Weights of a small GPT-style language model, trained from scratch on English Wikipedia.
Architecture: RMSNorm before each block, normalized queries and keys.
Training: 132M tokens, 4023 steps.
Each number is 500 + 25 x the weight over its row's rms, rounded and kept within 0 to 999. Layers, rows and columns count from 0. Numbers have three digits each. The size before them is the row's rms in percent of the matrix's.

# layer 6 MLP up, 320x128, rms 0.116, rows 237-287, columns 0-127
095:485454496485465489483518506526508495526481447479509516535489476542482511478500482532481541526547527514506498499478520498523489534530438533518457491496527513539471486541486507474506520516516511523477496478452498522510476523453552466476522505490522465482539527486492493502528489536500529521493464499447480502509463520498512464497475536513461496489503506461475474506498462510512461535512
098:551595475532515515540508491487528521514559496516526497485510487524514521496485480512530512503491487540457493485513516470490480507483475523469527492503509481524469500506473477546523501534479496509466537484475497510484472437510463543462527511521467479525507490495482499504470449505508473483532491489510520525496515510494494520525491540497514472492548487482501527452499506457478528471505
106:493510491465487530522484473459494494527505473469560417504495518495506490472503558530467504443508541509507514512521466491495509471493474513494485470512499489483533505488551531495482507513509500509494510496520496515472529500473519496393493480528497481497498529489485526486508547505484500496531524470509470519496540511520533478518498516495522515556524478489498520465529509510513480494471
095:493474526447518510499535515524444510475493486485469490511512508463417513494503500515529528499510442477486489499514482481528517485507487490523522518469488511506446472508451485494531484511454504516525494506500511463447516551526550452543462466471515464504479487511543478517472509459509505485476508470504504545485486491547506502466527504490488539488510509504510477491506514486509493502498
100:485481498507466542498438517510510496478506491449490541515510499516460499477495528479475514492484515451529546511533489538517502475541519525514473479465536534526462516508518537494478543470521512485522493502492483492525453525495559506458491474537526495495458476483488485521475496510470497541489493509514480456550517475475512521533472504532490544504470498489538519492513526520513496516478
098:467534470471500480549501464518499468496488482510511497485479552502496518532510505476499511471506499471485548502483496503522437506513540487529510546508525489484462512515480492466539502489464495493467486510508469487486541492477531528474545477479509517510509499487524541488487496529511513501518476486517452496515463501510484486514500480526483513495414524453493481451440480511474475506542
099:532511512543538481434525514539488488511473510509506472532558508536515505469473494487481449482507522495493538532457490491513455519465535495540551489523491516505501536500507484520473512484493521545483492473496456508486508515483471496471535502465507530536506492527499444514499509485481481490484494475523475525496479478503488486456491498495489483515531477508523520520482526519537559551494
109:484491511500515477515533529444490509528519507481467536521486464506513517547522447515495535481476493492466529439518484499487479529515538529506482453507470501477491482526547490478546508517478479526507503492540499502524517563512499498515503504530510559519458537514507500536474456517467495508495519479507532523494489469493496534552491466467481528485480521514471487489529476490523525500518
107:499479485472522463497482490520505464545505479494483542487506484547496508487520479482509495509503477485501481485460505475495489491546518465501442476527477479535498492452519505482521480462495486526539516525488499521491505498464494422519502470504484523487532528512507518486546457504512477494516506475474474488447476506529524560526543486536458529511502523481500474503493494498508511464429
109:506493454500496504510509485526505502510524469511512494502513503485454474503509473491462486488459481519447502495501552513507493506490472454452518511506517470466488525467546481464497511552502494468491512512566480487473486495536467511497514438482545487511550489452519516498475503524527457507535499500495493493491520518518505531489464517516527482475513481508463483507489496473440530509446
096:480555520505468511445518477514545549493505478504504447512498509486521509478544500554502448505524489504515474462451463511485504491544492469518524491523506533444458509520497479523507462479531467490496471525514500512483519511492518508464518506531491461455502511491463508514517488484503466515486496514525497484478510554520501462497508532515495455540491511490500501508514515430494502510508
102:503491507491454466499470526540540555464501501503461502546513481532463527501478516513496477527462499489504526529489484474526495502482500461490502509533516443493500488495529473511497551508511500482549506451507484529525440485519562472506525479497533532481495487508517518507509500511489536466504453525515535485488457482473470528486475459516536507473488475486477499497507486524524467502527
104:512502495528491510494467452512504474491510539497540502503476525462508486496536530492471484504540472467519471490490511484471542518497535499516510500495504519475509482492500496524484516474524547417508553495440514489477496502473487486521486548481509503531498493496516477465530504514490519466434475525526534471498429442505527500467472514494491509508526517498481502503490474521465469507494
100:461476563458498462535513486524489457487495494560484503520475463499533521434522541517490475486483512448516491490472492496491535458487463509481523501518515466506442487482510478453518494533515484514501502499502508511480468506463495478521483485531477518498451486495502498487526488530510478538502505507452493525519488494492457476487448508495521508498517514521484498481540493476560501492480
098:490494485491500529496492475441483576497488512486473503509483518493529466478535515502500468484509475513523500471502505521513528500503538460517502520509516505510466472488470482504546483469515468513474511525553517523461540490526507466506481495534534516504506490513512546460467509507518447517547535534508508510547509509503498493468552489509531513515449546472510490487465490462533514468504
099:523494552491544487545478505486499519491475537466464511478528488497489459522449559543506492466544480474505528514509476532507496454542508470542489518450480489513515521493509533478480508493543557488523484524498505490502514475498481473499527516504467491482495482508481471527503521473537501517492510482507478473477457490475493489527478491532505526438473462494476496473483507483512463470482
103:519479484500471487531518501472473492450533517478476538502487537517522489563516506535515486504504486484490487485496516480520537499504507508535560482476527501482515515478521505561488461500532528489513493489535490505493544478445498512459497517517463546521515510523501506408488486491518542501507521451509500511539480516502509544505513465502494476489487499508457519516536522496487522462489
102:510476478507524484527497462480462484491488483442478476466486520471479473476508529501512507549478494465437464501512439508518488506479464441463507519490496445538498510528510532443486481504509494484529516541531543461497518498445498489469534519531499484481502520492508516505487511518474536500495474511492505504516500528479504516494474496485473491493453523532503528501512535457484490516473
107:475460507506511482531494463514451476464480528518506512486515459524512488471541514503478521504493532502484516516486499524490509473459526503541484447493535495499453446503511519469561495483492487525518504537462505514465502509493503500557448497495507502488502505521538500514500495491472494548467497487525475527562518474519490507496498514526522582465496480520514455487483488499473487492507
100:520501534469524452489492481526546563511511497547490479533493506485500503526515488541497510496489491514510493498511497459541484499513496505503493521517524503465540519502475479484498489485521502447479499514568522531511552527517499484515471484508532461506497531494509471531482459533476482548540492518510529514485464508480456526460489473510467447517477506484555496511511470512525468472515
100:505499510502489495524482490481512491514554514525510522460472495491507492474487472527481504496476537536477499479516467536514560532509505495466529502469509475522495451544449517480469439474512470489504499489498476483524487478497518477513518484447469504517530535534551502514509498471527481437495533505499540502524498484461497472508513458520514462529457545483483474501504524509499494524530
102:496472559440502492480473526526498499525521546473503509516479486488559561513461495512502537503509453520438483479494525495495521477551518492511536499478489494514467502529525496500461506448495531508500482497472505486514481489463501479491516490479508517531502484507540587480510439456483516495491492488510490520495501475498492515529522487506513510479503519486503526496500487512456542491482
103:515506567507456503496513517513516507470482526491486526545475509481489502523521547528493462498498480461505460451541498514512496494509480533497481502515551506495498524502514496489513494491518489475464496525501538525514537509517538521496476461486507536497475459503479522525470516506448483509533492542490466514482528457507501540487493536541474475519469485466538502511525531432513481515536
099:554519483515495536491536501494487436529534523523508517505488496451534496511508482474501480482507469508472506507507516450492471504469460539498502486514499487459536503505492491510511486543515481534524503544519510496523521453509457506501447475526556521507458482518484507461491477480520492517495537502476492541529523466486560463492487478541510478540466492515505482500501476495477532476509
107:526516481488475443447557475480473512482485494505499547536496474459505487510488484486549534510531516510504478501465509509488482527517500520490504495543556444513543500535511498488566527499475502490485489503481481506486520500493447482473492485470493458516507531510463507461504486483514459494495489517499499530528490464479540528487470490487509460492519525481469552454509502521499510478501
100:491466517519504544499432489512517551500505522524518477542502529558513553505500496488482506479484490514517498504512508475544479513495502478489489549541516512513528470499492498503516471508512515478506491491455520521571467493480490498489483478507502518507556433500527476506495517513431525513478519501528496509524517495531486443505492498502477463491493528507491510534508513505445471465513
099:491530518431518505485497486537539495485501530486514485481515457444469485499463434484511529507479500486477500502522499514509499469548500507479480528535505553490511509475484490530499518511444481526502542493512488492543470494510467467440493439511514451471484513482489504528481514487520503550491495515508522509490501518493474467512492492477529529477542491511499504452529513476479482511468
093:487533514482497470488534498519491528484512492520501485520545500511476533493462459547497528481497481485461493515491546488488508532504517477477498482546507539460510500461419518554482545483499471500475466491507468507511473504491533505519497523499531536526527537460489546510486464493528481456528484508506494502510506473479504502517518509490543526537498476454526508485480452466513470499507
102:503497468492446513504556507480491517486504559486497466466484483535514541456463494483479467532484513505489477478490489496491480483526461480485531494500488544508502492466490507471468514533493470500535498504512469496503484529511501482504504521515479446506480517534505495516540471452522521435451489526449491480529494499470530484520536533519463522499487496539515483520507540480474528465500
100:496486529484486497546494544496469497487482522477512519485482452502525447574491569509476551475495499509508497482483507503517537457520493469525493481485487494463504540518513517487471473466463528517482496494543496479512476536517518487452499540526519509567499481500533526501507461496532489509488503492489478501473517487504502495484441511522537519536497472489504455515534520484504497501492
096:496462461516482509497551515519493543473491494503535503510495472503475478471468551520537489450479530501532519461474563539502536504472470520498479446496521499487552493432506478490540482503437462502525506512508514499502489516515478515511499473541518490490521476505533505530502506507484506467491478481500499498508504479510467503566500494524510497489465507537524547480519510484479490500497
103:512514522528486452548506528482512496509458481479478547526472507505490541513480510521502534480494504488504482506485513513479477464482557473533512515467528520523540536493500557527508474483535527489519482487507516521498517512491582493430501518480522494526544491503501485477515507472494506492514489488555467495502539540486501510493494522520516528556494491538445496485509514520514497474503
096:497455521509497487554495504508454496519556521454470511494505459521486531483522506511554463504475501500486495476494482506502537464494471514466493490491514443484540482466466514542539462470535519507468514489431503478467500482519505478519521507468487497500533478535470487498500524476450482500506515444486491519498493526511521507488526533502480471520513517511494526529499563498512515487509
095:509499481462512459537497482468533503511567532462488537491490528480476508482482502511507486485511464475459547504478498490439537516522525550464496496493498469473506502470517486499484506535483480483533519494492518495506471482469537498519502509473473470491504507497540509491539549452479484490486498473471533482527452483510534510499494504527501512496502551481553497488535544528497465489529
103:531544501497510539521498492520505475450479502485533523492490474493498530437510504498483488480518446472507540494487509526524498486540472490515487485510470491507496515535562531510505492503503470503474493521479479510525468502491505516488521527505518534503473520539512526515486508539514493540477477560505516500533491512485510507428491504496555509505509440486556503529539529470464461485497
104:557554506468527497502521550505519494479503514526455520487497471518497505532468512562520532491469506499463523515512503511522492470492512518536511482500525483521483478487494547513510463526497513518528480429491479495522514484506494534541505532515542501470473489501479477504456495470544503490529483520500481531530520518448520490528543492508507493495447453516550471486511503503497501488526
097:472491484538467493492528499496518509468515503505505512480453504500499517517488510536501541495476512488544529505504476513494525428526482567510475509508508469525525515521490461480496546517504538519527467521505494535438468524509506513514525502474487512467488546505444488522478522509519508482497501488509453488496518502485466498529488513535501492551479508519511511450499580461483513498505
096:506501522504516523469504532533495508508505506475483499485479546490500512544496514498540500491475485516506504519481506528453567560530488507481509529494507503487516475491545480535545471482470470499531500458496476463504487483509488461540513484548532472508509543537461511518539507519509444497507494502497502513512464501531519452533489519512516471479468550511463478508524456528504478514529
097:459505470513529486513512492501464503451462511500526509495535498496500531476499486537481480501499509533514456565479524472502485464493492473488479483531502499478492478502447485509507483502500473524488515520499531434509521503488512484461522474467516506431475513533470542472494481528505450505462511502514476501532480532491500485464482488489552477507513544523522479497460476477471551490508
096:543553462512499514492493481515496508505473493505447530496522484501542469528514483496484494545495531462539537503498553483441527459482493500472524460491540543498488490497476483491495482468498487475533522504494508552492491545544483498489498530504516486502468505466485500533482504490507504460491534490486441468477454529524525517496487508480510548480514539517524481490510466488472502475486
098:479500512495483501531451506521503524539524456519473459481537572498519465509483498490507486472464509472545504485424468491501467486503499557505507484477528477486492474530511478528504545494496502532529525471482503505501520480481508497496501499505510530523493531434507546530461499503502543498515456493503509531487540490507517462505538526488486491488492542509460462524503472485510489499505
094:547495501462493541510529487514483495548511489503473535468488500492506498484529528533455500494492476530513521426476496521519488513540523491524501540520511512492533496486496480500455550470475521456521460504502528552463495454471488566519476507471483499487493541478497501483502494472489503527469502511489519526460534505490487496519496511513515476503504531491484487496477513527528443452475
101:496512541524496493485463488493506441541453472533462544505476515480525508508492519503471507537493461520513530516526568491512507464468491536515504489498528506503479492517510532481511485472516508521470508523460522510514542496485470466540525499456526470573545484510474504443519518475525491510484514523486495530476519515531527489481533513478527526503496515476486509496495534530533499506488
097:514519473501526518490492488491482502457505514484522521495474527551521497559492553479467493545486515530508507482516509527525508486445527490464466484515489462481477495501550536522497504492541507531496475442502522510550509534506523469480523541573504493538494470485472483507473495479484463530507486505499510497533508493483479557532479513525506518510487498503508452496538502501474491535490
105:489494517510484452485526511548514514455463442536464480463477469517454551484471507492521521525521507529530503554499520480462514518528482516514473482521458489514502489520505516486564492522510486477506476539482515479495508514535487493478514479528552499480533486499483507503493511491511507496490501603490503525520479526524478494472522456469519493509509524496524490515502480521500517514497
103:503510470547524493466496489473537520480479513504538497509483519467538479491474532541513474497528478488552474512529522483513531492454534513505501495502536511502451538503458479487506501515467491467493478512474480508464499438511494468520522507499525475477438513535483469481497533505519440501519494488524523475501527559504528465475526502462514509497492478487517489504471540465532492501489
103:524533490494503536475526479503512504508518506504505486427507487485445530466507495517466531535469519484531517514528484529501507514507470464489511513484513488484502523469518504522467479534478513488516518516571508487514502479508525501484580500492506488499475541484510488517493488459512506436492494458498517491545514515503477473523483496520467483522536526485479458541489559532487484465490
101:495496485446463513459523465496487498522500528539494499445483490524492491500524510523493512514472506478488500511478535545513514532527497490482523510526486478509411475506502508464549496476477510499518481473540470498457512550500481478548496500525500516496466539519471520522479481513453488488496536474447515468479498488511501512478549465499473529483486470516495506520474492517543528498479
102:487467514474497467500513499485469482476495526508516496517537462505501480482499540515497498546493518500544465503452548479485483480490514490520535464495519499547446517518498459525469483498550516466488505449482480508513481491475515441503513498522512526474539494511464512469503548536524520525509475489503486492533492483551508524512450461501486504490467479512448466485496509536511528498469
111:475529500460492506460480504513523472537541512505498523501493482509555504559479521483527474507537472485494522488481485522466489505494526512521483495511446497496516499553503520463455509509534495488500490500475508476558455460514466552497552503507496542484489516494526503475499550496486516490500500524491521500437510505518508441489510512455465479488464497467496479490471501470493500521471
103:527484516501501475502498470519464474488511466501534489499484497484511460522470518509490482529525455544540481496517498506539484502531488467498517504503484527523547497553509442487501492496512493482481509491518489547508529507509505501449571518495500476470530489444524478505484527510523489449488528498504504512487508503458496501462473486537485461549513558499520541521543496480477491477465